config.yaml
num_hidden_layers: 16
hidden_size: 192
num_attention_heads: 6
num_key_value_heads: 6
head_dim: 32
intermediate_size: 512
vocab_size: 16384
hidden_act: "geglu"
norm: "rmsnorm"
norm_place: "pre"
norm_eps: 1e-06
positions: "rope"
rope_theta: 20800.0
rope_fraction: 1.0
qk_norm: false
attn_scale: 0.177
bias: "none"
tie_word_embeddings: true
parallel_block: false
init: "normal"
init_std_qkv: 0.0318
init_std_o: 0.0
init_std_up: 0.0318
init_std_down: 0.0
optimizer: "adamw"
learning_rate: 0.00125
beta1: 0.95
beta2: 0.99
weight_decay: 0.0
lr_head: 0.00952
warmup_steps: 320
schedule: "wsd"
decay_fraction: 0.713
decay_shape: "linear"
final_lr_fraction: 0.0
batch_tokens: 32768
max_seq_len: 1024
doc_mask: true
train_tokens: 469600000
max_steps: 14332
dataset: "wikipedia_en"
Each number is 50 + 12 x the weight over its row's rms, rounded and kept within 0 to 99. Layers, rows and columns count from 0. The size before them is the row's rms in percent of the matrix's.

# layer 4 MLP down, 192x512, rms 0.0974, rows 0-108, columns 384-447
089:57 64 36 52 40 64 78 47 58 51 54 56 61 48 48 49 52 43 48 56 18 41 45 60 74 50 36 56 37 46 46 54 69 65 32 52 54 60 39 46 45 60 51 56 59 48 27 51 30 58 48 61 43 49 51 46 59 27 50 45 53 47 65 29
085:54 60 51 71 44 56 53 63 57 53 52 29 42 57 50 41 79 43 39 45 57 64 40 41 72 49 51 49 35 58 54 66 49 43 52 56 46 58 59 51 57 38 46 39 54 55 61 47 60 36 18 55 51 29 63 55 40 41 51 64 34 65 44 55
102:44 37 38 52 41 45 54 54 57 27 57 22 24 50 55 34 60 65 57 50 59 37 55 54 61 42 46 43 42 48 36 58 39 55 46 45 54 03 66 41 41 69 39 49 45 73 38 57 32 52 53 68 46 54 54 57 56 61 45 52 63 54 63 51
100:45 74 70 62 25 49 49 51 40 39 60 49 50 48 49 40 83 52 55 34 60 59 54 43 35 55 62 46 28 43 42 32 56 43 73 68 71 78 50 61 70 42 74 49 51 17 45 48 40 46 61 49 58 53 64 49 44 56 25 58 53 58 62 58
095:49 39 50 81 46 64 61 61 50 76 43 45 44 62 43 26 45 44 49 47 28 51 70 42 58 72 50 37 47 40 40 48 42 67 45 42 43 47 50 34 53 48 31 66 29 55 61 36 45 44 51 37 52 44 35 52 70 39 28 49 33 38 40 46
099:36 63 49 39 45 84 37 27 21 33 68 51 49 63 25 30 55 43 49 50 87 30 43 47 60 61 60 38 26 51 53 46 70 29 54 53 52 59 52 65 46 42 29 29 63 43 59 38 39 33 59 52 39 68 73 70 44 42 38 46 51 68 61 49
101:56 65 59 48 58 38 52 45 51 58 57 72 58 57 59 50 67 30 44 38 49 51 48 55 44 61 51 36 20 48 49 61 24 45 53 47 43 71 41 49 55 49 47 30 44 36 49 47 51 53 30 42 46 42 63 56 43 42 48 53 62 61 45 56
104:55 68 41 55 31 43 37 53 49 67 49 44 63 55 52 49 38 64 43 66 58 47 55 67 68 39 46 29 64 34 61 62 61 36 45 48 51 30 41 54 43 59 46 48 53 38 43 71 54 33 64 52 58 56 46 45 46 54 45 60 61 52 48 43
101:55 81 47 54 41 61 32 67 71 74 75 44 63 49 59 62 48 63 46 46 56 16 54 53 55 39 47 58 49 39 50 48 54 47 54 62 45 63 48 50 49 32 62 66 64 40 54 28 24 41 58 63 60 47 45 54 58 44 34 48 47 51 54 44
101:27 59 71 38 36 33 43 48 22 17 49 64 46 55 56 57 47 46 57 14 48 58 57 68 51 56 80 30 51 69 34 60 49 45 63 42 41 36 39 44 48 24 45 51 58 53 63 39 37 52 62 50 34 48 45 21 51 48 60 47 66 39 55 49
097:54 41 51 65 36 53 38 31 50 65 54 67 78 41 64 40 48 56 39 33 58 41 51 42 34 57 48 42 25 60 58 58 44 62 70 59 25 56 35 19 50 55 64 62 48 49 47 50 54 32 37 58 40 23 40 37 48 36 48 60 67 60 38 45
107:49 49 48 65 69 48 56 48 29 42 59 35 64 57 53 75 37 30 50 52 42 55 69 75 42 39 39 43 56 27 49 47 39 32 42 62 79 56 48 36 55 49 50 18 42 34 41 59 24 59 46 37 44 37 62 54 63 71 54 42 33 41 60 62
096:71 59 68 38 45 66 46 52 53 40 41 51 72 60 43 46 26 41 49 65 55 33 47 47 50 67 65 58 71 37 34 60 48 35 50 39 69 39 73 51 61 35 35 73 59 79 46 52 25 54 57 54 51 58 43 54 49 70 56 50 53 55 53 61
098:34 47 56 42 55 68 44 46 46 53 50 48 49 41 51 63 48 29 42 30 65 60 50 53 25 36 59 31 48 70 38 55 84 33 40 64 54 59 41 54 30 69 67 88 45 44 38 57 50 29 67 54 35 42 49 42 63 52 43 50 45 45 53 38
096:36 39 60 58 59 48 46 32 42 50 50 60 77 56 49 62 59 75 47 47 58 40 54 82 26 43 51 30 61 39 23 34 56 48 90 44 41 58 55 37 46 60 54 54 36 36 53 36 48 35 46 40 54 53 53 59 40 46 42 53 57 70 42 62
098:61 52 57 47 57 60 51 65 64 41 43 47 52 42 38 54 33 46 28 39 61 58 60 53 35 37 23 52 70 62 42 65 63 40 71 34 44 41 54 66 62 45 54 45 49 57 42 56 39 40 60 58 65 52 47 34 39 50 41 61 58 36 54 77
094:68 42 59 61 34 26 43 55 50 20 37 39 32 45 44 58 36 37 23 27 47 29 47 38 25 54 66 58 07 32 47 44 58 53 51 44 51 31 34 61 61 53 56 51 63 61 55 42 67 19 42 61 48 50 38 47 62 31 58 68 77 53 62 51
092:44 35 70 75 66 34 71 44 62 57 47 50 62 57 31 64 52 54 50 30 37 53 70 47 35 59 54 51 45 36 41 55 54 31 77 63 56 47 59 60 43 47 31 41 58 27 60 68 48 40 56 48 61 67 66 50 43 48 39 43 55 46 42 63
103:49 65 42 49 43 62 50 69 59 36 63 40 52 28 42 58 40 49 37 46 27 43 64 65 64 65 50 51 43 58 38 71 55 37 42 50 74 75 43 45 51 71 49 53 50 55 56 49 52 54 53 44 65 54 49 45 63 59 60 28 37 45 39 63
089:39 37 73 56 78 63 65 33 31 77 52 22 55 29 42 43 37 50 56 67 48 38 39 53 65 40 36 70 47 70 60 60 40 56 64 61 41 46 49 37 35 44 62 47 48 62 41 37 52 53 38 69 53 50 40 51 61 47 55 36 45 60 28 52
091:57 54 55 39 50 40 70 54 52 50 61 27 74 47 54 56 29 61 48 28 61 61 73 55 48 68 35 57 64 65 46 66 57 48 57 65 61 58 55 68 51 60 63 13 64 44 48 39 21 53 63 42 42 73 55 57 41 62 73 60 42 54 47 51
098:45 56 38 35 45 46 36 43 56 47 63 46 64 64 66 54 58 58 53 55 63 63 70 61 55 39 38 29 50 37 26 70 50 38 38 48 46 59 48 27 43 53 52 56 55 35 60 50 56 22 37 49 62 47 62 40 63 44 67 58 46 41 44 41
092:34 44 52 56 43 62 48 45 66 66 53 25 61 44 47 56 57 66 42 19 28 52 36 40 52 46 68 40 46 34 57 71 45 56 36 42 47 77 47 39 42 47 27 41 51 53 51 44 43 53 58 45 61 40 32 65 48 61 40 39 61 49 64 67
095:43 61 69 65 62 53 56 45 66 68 68 41 28 58 70 47 64 56 29 68 44 52 59 45 19 61 28 39 53 44 51 37 31 61 65 37 27 60 48 33 40 58 28 48 28 48 54 50 47 66 59 69 52 55 61 61 51 51 55 42 46 41 48 39
079:50 47 16 30 28 46 65 40 64 51 28 65 45 42 30 63 68 28 37 52 62 48 41 40 56 46 34 69 12 39 52 29 46 71 54 63 48 65 63 43 63 48 58 53 66 32 58 73 62 46 54 40 54 37 69 75 45 60 29 59 61 29 45 63
106:45 35 37 63 54 71 47 42 36 55 44 45 42 51 49 56 53 66 64 49 60 39 56 78 50 67 53 50 50 42 56 57 59 58 57 56 34 46 52 46 29 58 30 55 31 27 34 28 29 64 63 55 48 36 61 35 44 54 46 51 49 31 48 56
103:52 46 49 55 59 54 32 41 43 53 34 57 58 46 48 47 28 55 43 42 66 46 67 59 56 43 45 29 45 55 50 60 54 53 69 42 52 55 67 72 41 53 49 43 47 57 49 64 60 84 32 45 47 50 50 37 39 38 44 57 49 32 55 25
090:54 50 30 69 59 44 40 32 38 41 48 46 68 40 55 33 52 50 72 38 44 63 67 61 37 59 73 48 39 48 47 37 69 29 31 72 63 51 50 41 55 51 40 41 39 44 55 59 51 52 58 67 62 36 63 48 49 63 72 47 37 77 48 44
094:32 44 40 71 62 52 64 38 60 38 54 53 56 35 51 29 59 55 34 33 24 76 39 16 44 49 30 64 60 40 62 51 56 43 59 52 55 32 55 72 31 63 64 31 56 57 36 49 64 39 48 43 46 60 61 50 36 49 33 70 66 62 50 43
101:43 52 40 47 66 75 36 41 52 51 58 74 49 61 37 64 61 49 50 59 53 22 36 59 64 42 48 55 46 34 44 62 47 48 80 42 54 55 39 69 61 70 40 70 28 43 48 74 54 69 63 71 43 38 33 69 50 42 60 39 49 53 52 47
092:63 45 51 49 50 49 58 48 51 27 51 47 41 69 46 30 61 58 29 37 64 49 44 60 51 36 50 29 35 47 52 28 45 46 75 32 77 65 56 54 54 43 12 37 56 54 43 52 43 35 46 57 55 42 58 53 54 40 49 55 60 44 55 61
132:57 41 40 38 76 59 42 54 48 56 32 32 44 43 48 42 43 56 71 49 56 66 57 51 29 65 54 63 58 63 35 67 80 40 37 43 54 60 46 55 45 43 42 52 43 57 53 31 62 90 52 62 39 65 60 50 48 39 46 44 53 42 42 65
097:53 64 85 63 41 41 51 50 51 73 49 52 64 42 35 50 44 65 45 48 44 63 46 53 61 33 38 38 61 61 56 40 88 51 51 19 46 50 59 51 50 60 33 31 50 79 45 66 47 55 53 44 45 48 53 48 58 32 56 53 60 33 66 60
090:44 60 53 45 56 49 54 37 78 68 34 53 64 46 44 55 50 31 44 54 38 25 52 50 31 57 56 39 45 54 55 54 52 36 65 35 40 29 32 56 38 21 59 46 45 47 48 70 54 34 49 51 40 46 55 51 19 60 46 40 43 30 50 55
091:33 66 29 63 31 79 34 69 66 59 66 61 47 60 37 24 32 54 48 47 68 42 63 52 64 38 46 47 39 47 53 45 39 59 58 44 55 54 47 47 62 57 72 37 57 36 51 50 76 39 51 58 39 53 54 59 49 55 56 59 72 63 63 72
096:58 61 72 50 44 57 33 54 70 40 65 43 44 40 35 37 35 61 49 49 46 35 54 58 33 50 36 49 53 39 70 44 53 24 37 35 58 39 56 60 41 46 45 50 40 23 43 47 42 78 13 52 47 49 39 23 52 53 45 46 43 50 54 64
106:51 56 47 41 66 82 44 48 66 48 26 39 70 57 62 67 40 62 62 40 65 54 48 53 72 45 55 50 38 57 45 30 55 26 54 34 64 54 52 61 63 71 46 42 39 58 69 49 54 47 42 47 58 47 45 49 52 39 41 56 39 49 51 46
095:48 49 36 44 61 49 57 76 70 56 51 54 56 50 38 47 56 49 48 46 55 53 30 64 55 32 56 65 37 37 42 41 43 58 40 47 57 61 62 56 58 54 48 49 39 60 58 64 56 58 51 55 67 48 56 67 54 45 56 36 55 59 69 40
091:55 66 46 69 34 60 61 23 04 67 45 43 52 59 53 39 52 39 48 55 44 72 44 47 33 36 57 60 66 57 42 38 39 47 52 47 56 45 48 49 22 42 45 39 52 37 58 44 20 48 44 56 47 49 45 60 55 35 34 67 29 72 66 40
106:49 37 63 55 56 48 50 44 42 55 48 45 51 49 42 34 38 41 49 52 67 51 35 51 37 55 60 36 35 56 73 52 47 39 56 51 48 38 51 29 52 32 45 56 40 49 58 61 44 65 46 72 47 38 46 46 76 73 45 56 53 74 59 46
091:46 48 38 37 43 48 52 48 55 38 69 62 44 48 63 24 58 42 62 42 41 67 40 25 46 26 81 48 46 63 40 62 55 49 33 59 37 48 41 38 52 30 15 48 61 52 45 51 52 62 50 26 38 45 53 72 40 45 66 49 64 52 63 42
095:34 49 50 47 34 53 36 67 65 52 55 48 58 51 41 55 45 55 35 60 39 46 54 59 63 28 65 55 31 39 65 38 49 62 35 75 47 61 46 49 54 58 40 55 56 52 44 45 53 64 65 51 43 47 48 75 52 57 39 60 36 57 64 48
105:59 73 62 58 48 51 54 45 67 56 49 45 59 62 50 51 37 63 34 57 53 58 48 41 55 56 70 71 54 52 39 47 50 37 60 38 44 48 65 50 69 40 63 61 36 60 37 71 68 44 40 36 53 52 52 56 53 42 57 57 52 61 46 71
084:50 78 49 45 51 70 81 78 40 45 64 59 32 46 48 61 47 45 63 22 47 57 46 44 51 58 63 57 56 39 33 47 54 48 34 30 48 45 56 60 66 56 53 71 50 70 64 17 49 43 57 45 40 79 46 64 21 41 35 62 52 47 46 70
096:48 52 66 59 76 43 48 46 61 45 46 58 55 63 58 58 59 67 60 49 60 50 57 61 40 48 63 41 49 40 47 50 49 54 62 51 47 58 48 66 60 48 42 47 55 60 54 36 42 57 41 64 59 60 35 28 56 36 59 44 27 45 41 37
094:49 59 47 41 49 62 66 54 52 59 53 53 49 63 45 46 68 54 63 17 62 41 36 62 68 48 51 46 46 56 41 33 48 45 44 65 48 42 41 75 83 69 53 49 61 56 31 49 25 48 28 51 52 44 48 61 63 57 59 53 49 67 63 47
097:52 58 45 55 26 39 35 58 64 79 49 44 67 44 48 36 45 58 52 45 47 45 71 48 53 55 64 33 46 34 43 46 61 59 46 49 48 57 57 40 74 58 63 34 36 53 42 28 51 64 27 60 93 52 48 41 59 59 64 49 55 79 36 48
107:45 62 20 56 43 72 49 40 37 45 54 34 75 42 44 52 56 21 43 57 41 66 47 48 37 64 49 47 41 48 60 66 37 26 43 39 51 60 55 33 66 39 69 50 45 55 70 50 57 48 63 28 59 42 48 46 47 42 58 50 42 55 40 52
100:68 34 42 45 42 40 45 40 73 69 71 54 59 62 53 44 49 57 49 75 37 57 28 43 55 51 48 39 43 50 65 51 70 56 67 45 16 51 61 36 54 43 34 62 43 47 63 53 64 38 56 39 43 52 32 66 52 49 32 54 34 60 63 40
102:39 70 66 22 58 58 51 53 45 52 26 34 65 47 49 54 59 32 53 43 41 47 59 54 65 48 40 46 65 47 44 45 50 65 32 60 20 69 36 60 57 29 80 57 48 41 41 51 18 48 47 43 42 36 54 49 50 46 68 40 67 41 55 41
098:45 49 60 38 59 55 61 40 43 51 50 40 38 42 35 58 62 18 54 46 52 45 61 53 63 49 38 45 46 68 53 69 55 63 75 42 55 36 70 35 55 41 65 37 69 53 40 41 45 58 37 51 43 59 49 31 34 56 56 43 54 58 60 34
101:60 39 76 18 55 41 53 39 64 57 69 69 41 48 52 51 47 30 39 56 62 47 42 62 35 53 47 69 48 46 56 68 63 40 86 26 66 65 56 28 63 56 44 50 67 35 43 53 31 45 67 41 53 49 42 59 40 43 75 43 67 53 50 36
098:46 62 54 44 62 51 70 50 47 60 29 33 55 47 52 48 46 69 61 59 43 41 37 52 49 51 61 51 46 49 32 37 19 47 39 57 51 63 56 47 39 69 61 57 39 47 48 60 56 42 53 45 61 60 44 63 36 41 48 44 41 41 71 41
103:48 48 58 45 49 62 64 63 42 46 44 31 41 35 51 53 43 58 48 77 45 38 39 53 59 60 39 67 33 49 48 55 62 53 46 54 47 55 62 30 51 60 53 54 64 41 46 48 43 37 55 32 38 61 36 45 32 62 46 52 35 63 31 62
096:36 50 23 58 59 70 32 54 80 44 60 41 45 27 29 39 67 57 57 51 45 56 31 42 53 38 67 59 68 37 48 64 49 38 44 54 49 57 54 46 64 55 58 46 71 40 35 43 55 44 52 42 59 47 52 47 24 64 49 55 67 53 49 39
102:73 53 52 65 56 61 22 58 61 69 37 50 57 34 48 37 43 72 60 63 65 37 29 69 37 75 34 74 45 60 43 36 64 44 73 57 42 60 72 49 67 36 52 63 33 32 31 56 70 66 67 67 45 64 51 47 41 44 48 33 65 62 47 67
095:67 34 43 56 47 46 50 49 44 44 49 49 43 51 42 73 60 36 68 61 57 44 44 61 20 53 38 45 44 63 57 50 58 36 53 53 61 36 44 53 42 24 47 76 68 49 62 26 47 48 39 46 45 59 39 34 31 34 40 47 48 52 32 61
110:82 52 49 47 51 53 52 49 52 78 57 52 68 47 63 49 43 35 44 58 52 56 49 46 44 43 64 54 51 55 52 78 40 50 65 60 49 45 32 41 56 47 54 54 48 60 26 71 54 52 58 36 59 53 49 30 57 55 39 43 34 48 49 67
084:59 53 40 43 38 66 71 69 61 63 63 29 46 47 60 43 39 46 53 68 70 41 46 53 51 45 73 45 20 22 46 38 53 59 53 51 56 62 30 69 70 48 62 44 38 54 55 66 64 31 35 59 45 39 47 43 57 39 43 50 59 50 39 64
095:56 76 49 59 73 31 54 44 47 56 61 36 42 60 43 34 48 52 40 52 45 59 31 46 59 51 55 39 45 55 49 44 51 59 44 58 57 32 57 44 49 63 57 63 45 56 70 59 45 36 34 33 67 62 48 48 59 53 70 41 40 39 55 40
091:58 51 53 39 57 48 40 38 40 49 53 62 49 40 49 56 42 42 35 71 64 14 55 40 70 41 44 27 51 44 36 53 27 48 76 45 54 33 51 30 51 54 47 54 59 48 35 65 66 30 56 43 53 60 68 38 53 55 39 52 49 38 42 39
093:49 73 63 49 49 72 39 61 56 51 59 60 55 47 42 38 32 42 59 61 50 53 56 43 41 66 55 41 63 53 41 56 52 35 40 34 52 67 39 41 65 44 48 61 51 54 39 52 47 58 65 56 71 69 44 46 54 32 36 71 65 54 57 44
096:61 29 71 49 60 62 34 66 63 58 38 61 49 48 53 67 48 71 35 59 43 60 39 48 58 50 58 50 51 54 41 45 34 39 48 39 48 67 65 26 56 54 49 70 55 51 54 69 35 58 52 35 51 56 60 50 24 68 55 49 61 53 47 35
101:43 60 72 47 64 52 39 45 69 21 42 32 39 61 71 54 54 57 40 55 43 33 61 53 40 57 59 43 33 79 58 38 32 45 43 38 60 27 31 48 48 56 33 65 57 35 59 74 42 69 56 61 34 70 61 51 33 46 40 51 64 39 58 53
104:47 68 69 69 45 55 30 50 41 39 43 43 59 66 61 43 42 57 25 36 41 68 78 55 77 32 49 51 67 44 54 42 34 48 70 29 57 60 49 56 77 34 52 51 46 21 47 40 38 52 45 45 32 39 44 50 50 36 62 51 55 42 38 62
084:64 50 69 67 46 47 62 41 58 39 56 51 58 55 34 42 37 45 35 68 60 41 48 47 64 52 37 53 59 61 47 27 68 43 45 57 47 64 39 48 68 43 54 65 40 57 49 45 65 38 01 62 48 41 43 59 23 39 67 35 57 48 38 44
103:57 48 61 57 51 59 63 56 59 38 46 69 74 53 45 42 54 50 63 59 68 42 38 36 31 65 55 43 47 48 33 46 69 33 36 40 58 56 58 46 21 33 43 59 54 76 18 52 56 41 45 60 44 57 61 44 65 43 45 57 60 73 27 72
096:48 66 60 57 39 61 46 27 46 36 48 53 46 34 59 60 36 37 57 53 59 71 48 48 59 42 60 45 51 54 41 80 50 33 39 56 52 38 39 61 36 52 60 56 43 55 34 37 57 59 45 71 53 34 33 39 35 55 52 58 49 53 38 65
095:35 49 55 39 49 47 45 63 60 46 63 60 75 31 41 53 51 22 46 50 54 49 55 36 67 33 56 47 43 42 67 64 59 47 47 66 49 45 57 41 35 37 50 77 64 42 53 62 37 56 54 16 41 49 34 49 44 52 68 38 47 52 54 38
086:40 29 44 48 45 68 74 50 60 57 59 72 41 34 34 56 55 43 57 42 54 68 51 56 28 45 79 57 16 42 52 47 52 54 41 64 56 50 51 58 52 64 45 51 45 28 33 48 42 49 42 65 65 28 53 45 45 46 29 52 80 48 40 48
100:49 45 67 53 51 43 47 74 35 44 31 44 36 61 66 65 48 71 58 46 51 40 49 63 67 49 64 44 57 37 59 53 45 51 38 54 65 41 32 44 23 67 61 44 34 65 60 38 54 55 51 65 58 34 61 55 48 39 64 70 41 57 64 45
094:44 38 52 52 51 30 46 66 48 53 48 60 70 51 62 55 56 60 53 36 38 32 55 43 34 45 44 65 39 45 56 63 64 63 52 50 47 11 67 62 23 41 38 46 67 51 56 56 40 47 49 40 49 48 47 50 38 52 69 58 50 42 49 54
100:60 43 32 46 65 37 64 35 59 40 58 43 47 57 40 53 36 58 58 67 41 54 52 41 44 59 56 59 69 46 70 48 40 47 59 52 40 51 30 43 26 45 57 56 50 41 37 46 33 51 49 47 47 49 29 62 49 59 51 66 32 55 59 59
087:57 32 64 64 64 36 66 24 56 35 47 54 33 37 42 53 65 39 59 37 54 50 40 67 44 45 52 24 57 36 59 56 42 46 64 73 71 57 45 42 46 59 48 46 35 49 65 64 64 53 33 40 58 51 71 30 46 69 59 45 50 27 32 42
110:56 50 61 53 63 44 55 53 57 28 52 61 47 61 57 57 56 39 27 35 34 50 46 50 37 51 64 43 60 56 48 41 69 44 62 52 43 63 73 68 57 52 44 49 38 49 39 69 50 34 62 45 63 55 50 59 40 34 41 27 68 59 60 48
089:53 40 50 37 37 51 40 48 44 20 43 34 71 39 37 58 44 46 43 43 59 32 45 45 56 51 69 60 45 51 61 64 55 39 41 58 53 60 25 79 47 46 56 60 59 38 28 41 49 44 56 37 66 76 55 52 31 40 34 60 54 53 45 62
100:57 59 43 62 51 51 40 66 43 60 54 19 52 47 52 59 33 54 32 60 51 31 55 37 49 24 58 63 55 30 40 46 36 40 51 26 60 66 56 54 41 63 50 60 60 54 48 36 53 47 39 50 36 42 44 53 47 49 51 42 53 62 38 45
089:65 55 53 68 39 45 54 32 61 69 51 60 29 61 49 27 46 51 36 51 43 54 55 49 58 32 40 50 45 45 68 64 38 52 48 34 33 28 61 62 69 36 57 46 64 37 49 58 39 31 62 30 72 61 62 56 42 54 47 59 65 31 48 62
086:51 37 55 72 57 51 10 72 57 64 36 55 64 55 54 61 39 62 55 34 28 62 49 44 50 39 35 57 41 56 77 57 47 64 36 33 56 50 53 54 72 47 33 62 82 73 52 47 56 30 39 55 39 38 50 50 64 55 44 48 47 55 53 53
156:72 43 50 44 41 33 48 56 43 48 63 58 47 59 40 54 41 58 34 62 52 33 59 44 43 45 50 46 38 70 36 60 57 60 34 52 61 59 52 54 60 43 43 53 61 35 67 56 63 59 57 55 59 50 16 50 48 61 46 45 52 46 64 41
102:39 46 42 57 36 63 43 64 48 30 60 52 29 29 33 40 51 26 34 48 51 40 61 44 46 45 43 59 56 60 49 56 69 58 56 39 71 57 70 28 49 27 51 45 80 43 45 65 61 60 48 26 49 53 46 49 37 41 66 46 56 66 52 61
104:47 22 66 45 51 58 71 38 70 46 80 51 69 64 54 41 58 77 52 44 73 63 35 65 33 58 77 56 59 47 61 58 43 46 48 75 51 42 63 68 59 25 54 58 63 59 46 45 42 54 52 49 51 54 43 40 58 61 66 56 47 45 76 30
093:46 67 33 52 61 61 47 66 33 38 61 50 71 39 43 48 37 59 50 30 82 64 31 49 45 38 75 59 27 28 53 55 33 48 62 49 38 68 45 52 56 56 45 29 48 38 43 48 41 42 60 47 51 40 47 41 61 55 54 43 36 66 66 54
100:37 48 34 36 36 39 42 29 69 52 34 69 45 41 73 75 46 33 45 48 75 49 63 70 44 46 49 40 26 50 28 58 45 35 63 40 55 52 38 38 56 45 82 44 64 50 35 83 47 36 36 58 54 56 39 34 56 38 44 46 57 40 49 52
101:25 30 54 32 29 52 57 54 66 49 42 55 44 44 48 59 73 35 65 65 54 60 41 64 50 57 42 43 50 75 35 51 14 55 45 55 42 40 52 54 66 47 48 56 40 44 53 53 32 59 45 21 58 40 53 30 42 48 56 48 51 35 49 43
232:34 57 56 52 53 52 46 60 45 68 51 34 43 59 32 41 37 50 55 55 49 65 53 59 42 42 48 55 61 68 44 69 45 29 52 61 26 45 25 41 35 52 53 54 29 59 56 57 30 62 46 63 30 45 77 37 47 46 43 36 32 43 25 58
102:50 61 51 61 49 53 39 46 50 81 60 39 65 57 52 45 40 56 69 61 37 42 51 52 51 60 42 57 55 59 39 34 40 61 25 62 34 57 36 42 69 13 70 51 26 47 49 50 40 32 39 36 59 61 57 43 33 72 57 77 58 54 43 51
102:55 44 39 40 58 64 41 74 58 58 41 49 49 66 44 33 82 44 51 64 60 46 38 27 55 79 47 69 55 52 40 63 75 50 44 38 58 37 40 47 52 46 52 66 69 47 53 49 56 57 71 60 66 54 41 41 41 62 25 61 43 46 47 51
098:37 31 50 44 39 28 34 47 67 33 33 33 41 39 68 51 51 30 43 62 63 40 57 52 57 08 51 34 37 33 63 46 57 43 71 59 48 44 52 34 55 39 34 81 57 57 34 61 61 37 56 50 52 38 47 48 40 50 65 56 59 59 63 48
085:28 47 68 61 57 31 44 69 60 39 53 44 44 41 55 38 52 61 38 48 33 36 44 53 62 54 50 58 48 44 44 58 30 45 59 37 47 48 59 28 72 66 24 46 54 54 70 42 50 50 61 34 58 59 36 54 60 39 53 26 69 38 40 47
082:44 69 69 41 42 46 51 52 53 60 52 49 35 45 54 53 32 60 61 74 25 57 51 49 36 49 50 39 56 54 49 51 68 57 25 47 53 66 43 54 54 57 54 48 62 54 58 60 62 62 50 40 46 36 64 36 42 44 48 58 68 37 40 39
094:60 35 68 65 61 44 63 54 55 31 52 69 56 56 42 47 53 66 55 22 53 60 53 63 75 56 40 70 49 35 50 50 62 37 49 51 28 50 63 45 72 47 46 63 37 65 60 60 42 50 49 43 53 43 58 62 67 48 52 48 56 56 46 67
102:44 43 54 40 59 30 56 38 56 44 33 67 54 18 35 50 63 48 50 50 85 34 41 70 58 69 44 48 66 46 56 63 59 23 61 50 51 47 45 61 60 36 62 64 30 57 48 72 24 52 61 53 49 23 43 50 58 47 41 41 30 64 47 50
090:60 75 49 51 65 55 64 45 55 26 60 31 60 46 56 43 52 65 55 35 55 58 52 34 31 39 74 45 50 39 68 56 55 45 47 42 55 45 43 42 61 55 59 44 52 35 48 65 41 59 43 48 32 21 62 52 60 54 62 53 39 63 58 47
096:55 43 62 51 42 51 64 65 48 54 58 65 60 52 77 39 58 53 31 46 65 50 39 44 50 63 41 46 46 40 43 45 34 53 30 41 59 47 38 25 52 68 39 72 46 40 62 35 56 66 44 48 66 48 53 61 49 39 53 60 60 38 49 74
101:52 33 80 55 50 59 64 55 48 16 29 65 36 26 61 46 63 45 51 55 49 52 63 50 43 32 41 35 50 66 56 42 70 62 65 51 49 45 51 58 42 55 59 44 64 52 29 52 64 24 47 54 50 39 39 55 35 57 55 55 41 54 49 44
090:52 40 49 60 56 32 44 41 49 47 37 26 47 62 50 42 37 39 79 60 25 50 47 49 31 53 40 40 59 47 68 37 64 40 34 28 50 63 56 34 44 10 36 61 51 32 78 41 39 57 56 50 31 56 51 48 55 54 57 49 51 64 51 63
202:52 70 42 42 41 41 27 64 49 32 48 31 58 70 34 51 50 66 61 49 58 77 60 64 45 55 51 45 63 54 43 62 58 51 40 52 39 46 50 41 43 41 44 59 43 41 64 53 47 54 58 56 34 54 48 32 67 27 56 59 81 56 29 53
107:42 32 64 46 39 30 40 40 57 34 63 55 50 51 33 44 56 42 39 95 52 59 59 54 69 39 52 44 54 44 45 50 59 50 36 44 52 46 50 72 65 60 40 63 40 40 54 59 40 50 65 37 43 52 55 55 56 35 77 24 47 58 42 58
088:43 56 49 23 71 59 35 33 58 48 62 49 54 48 29 40 61 45 65 28 55 57 41 54 51 65 66 33 58 73 51 54 71 44 62 62 51 61 41 49 47 37 62 50 41 48 33 37 44 73 43 60 48 30 59 47 47 43 35 51 47 45 54 53
090:52 46 58 55 62 44 43 64 45 55 64 63 74 54 64 49 47 65 46 51 27 53 58 50 37 25 35 72 43 61 56 57 63 29 36 45 62 52 69 55 43 56 50 59 47 69 54 71 49 56 39 37 51 69 59 48 16 56 60 42 29 37 47 57
108:35 69 43 44 43 52 37 36 71 64 46 54 52 55 51 62 63 48 33 38 33 56 65 60 40 74 50 87 59 49 43 42 55 22 61 68 70 80 67 44 51 46 56 66 60 37 45 44 44 39 45 61 46 42 40 70 44 57 57 48 63 63 51 60
083:59 41 47 53 44 70 27 64 52 96 38 60 38 61 42 54 52 31 41 42 61 20 49 53 37 49 46 63 60 38 26 16 40 16 59 45 47 38 43 52 82 63 25 68 58 63 44 62 53 41 49 47 44 56 55 54 24 45 54 47 41 63 49 40
100:51 31 54 66 43 53 66 18 80 49 34 56 36 47 55 50 45 64 46 47 42 36 53 45 50 45 43 54 71 42 54 84 50 44 39 29 72 42 68 57 62 53 35 43 58 43 60 52 36 42 67 34 26 57 60 45 53 50 39 46 67 62 40 44
098:47 78 49 49 76 50 53 56 44 41 47 42 42 06 50 51 21 57 55 36 33 40 46 52 32 35 76 68 35 46 37 48 49 41 42 39 58 66 61 45 40 34 30 37 62 51 43 72 59 46 81 57 61 42 41 48 38 44 61 55 54 58 36 45
101:46 70 63 28 55 53 54 46 45 59 53 28 48 51 44 54 50 55 66 59 42 69 32 41 31 74 56 66 55 64 45 48 53 66 38 55 39 49 56 56 47 47 40 51 42 60 43 57 60 55 54 40 46 54 39 55 40 55 48 34 48 39 40 42
097:52 58 59 64 31 62 40 54 51 44 57 73 51 45 51 53 49 53 57 53 54 36 60 57 64 48 48 56 31 62 50 64 49 55 32 60 54 74 42 44 59 36 29 54 44 61 35 40 45 46 52 54 58 51 36 61 64 39 52 49 70 70 68 63
093:58 44 59 51 82 47 57 52 59 26 63 58 44 45 54 50 62 67 56 48 57 40 48 74 47 62 66 52 62 38 60 45 56 37 34 64 61 66 46 52 53 53 45 45 30 45 48 59 43 41 41 55 54 46 32 47 48 48 43 54 77 52 55 28
096:49 57 58 48 54 25 35 54 23 50 60 43 33 62 42 50 21 66 50 34 55 50 50 51 37 63 67 55 50 33 48 41 57 55 48 36 41 56 44 64 42 47 53 47 38 51 52 69 57 53 57 36 40 42 53 39 53 39 63 41 47 33 25 38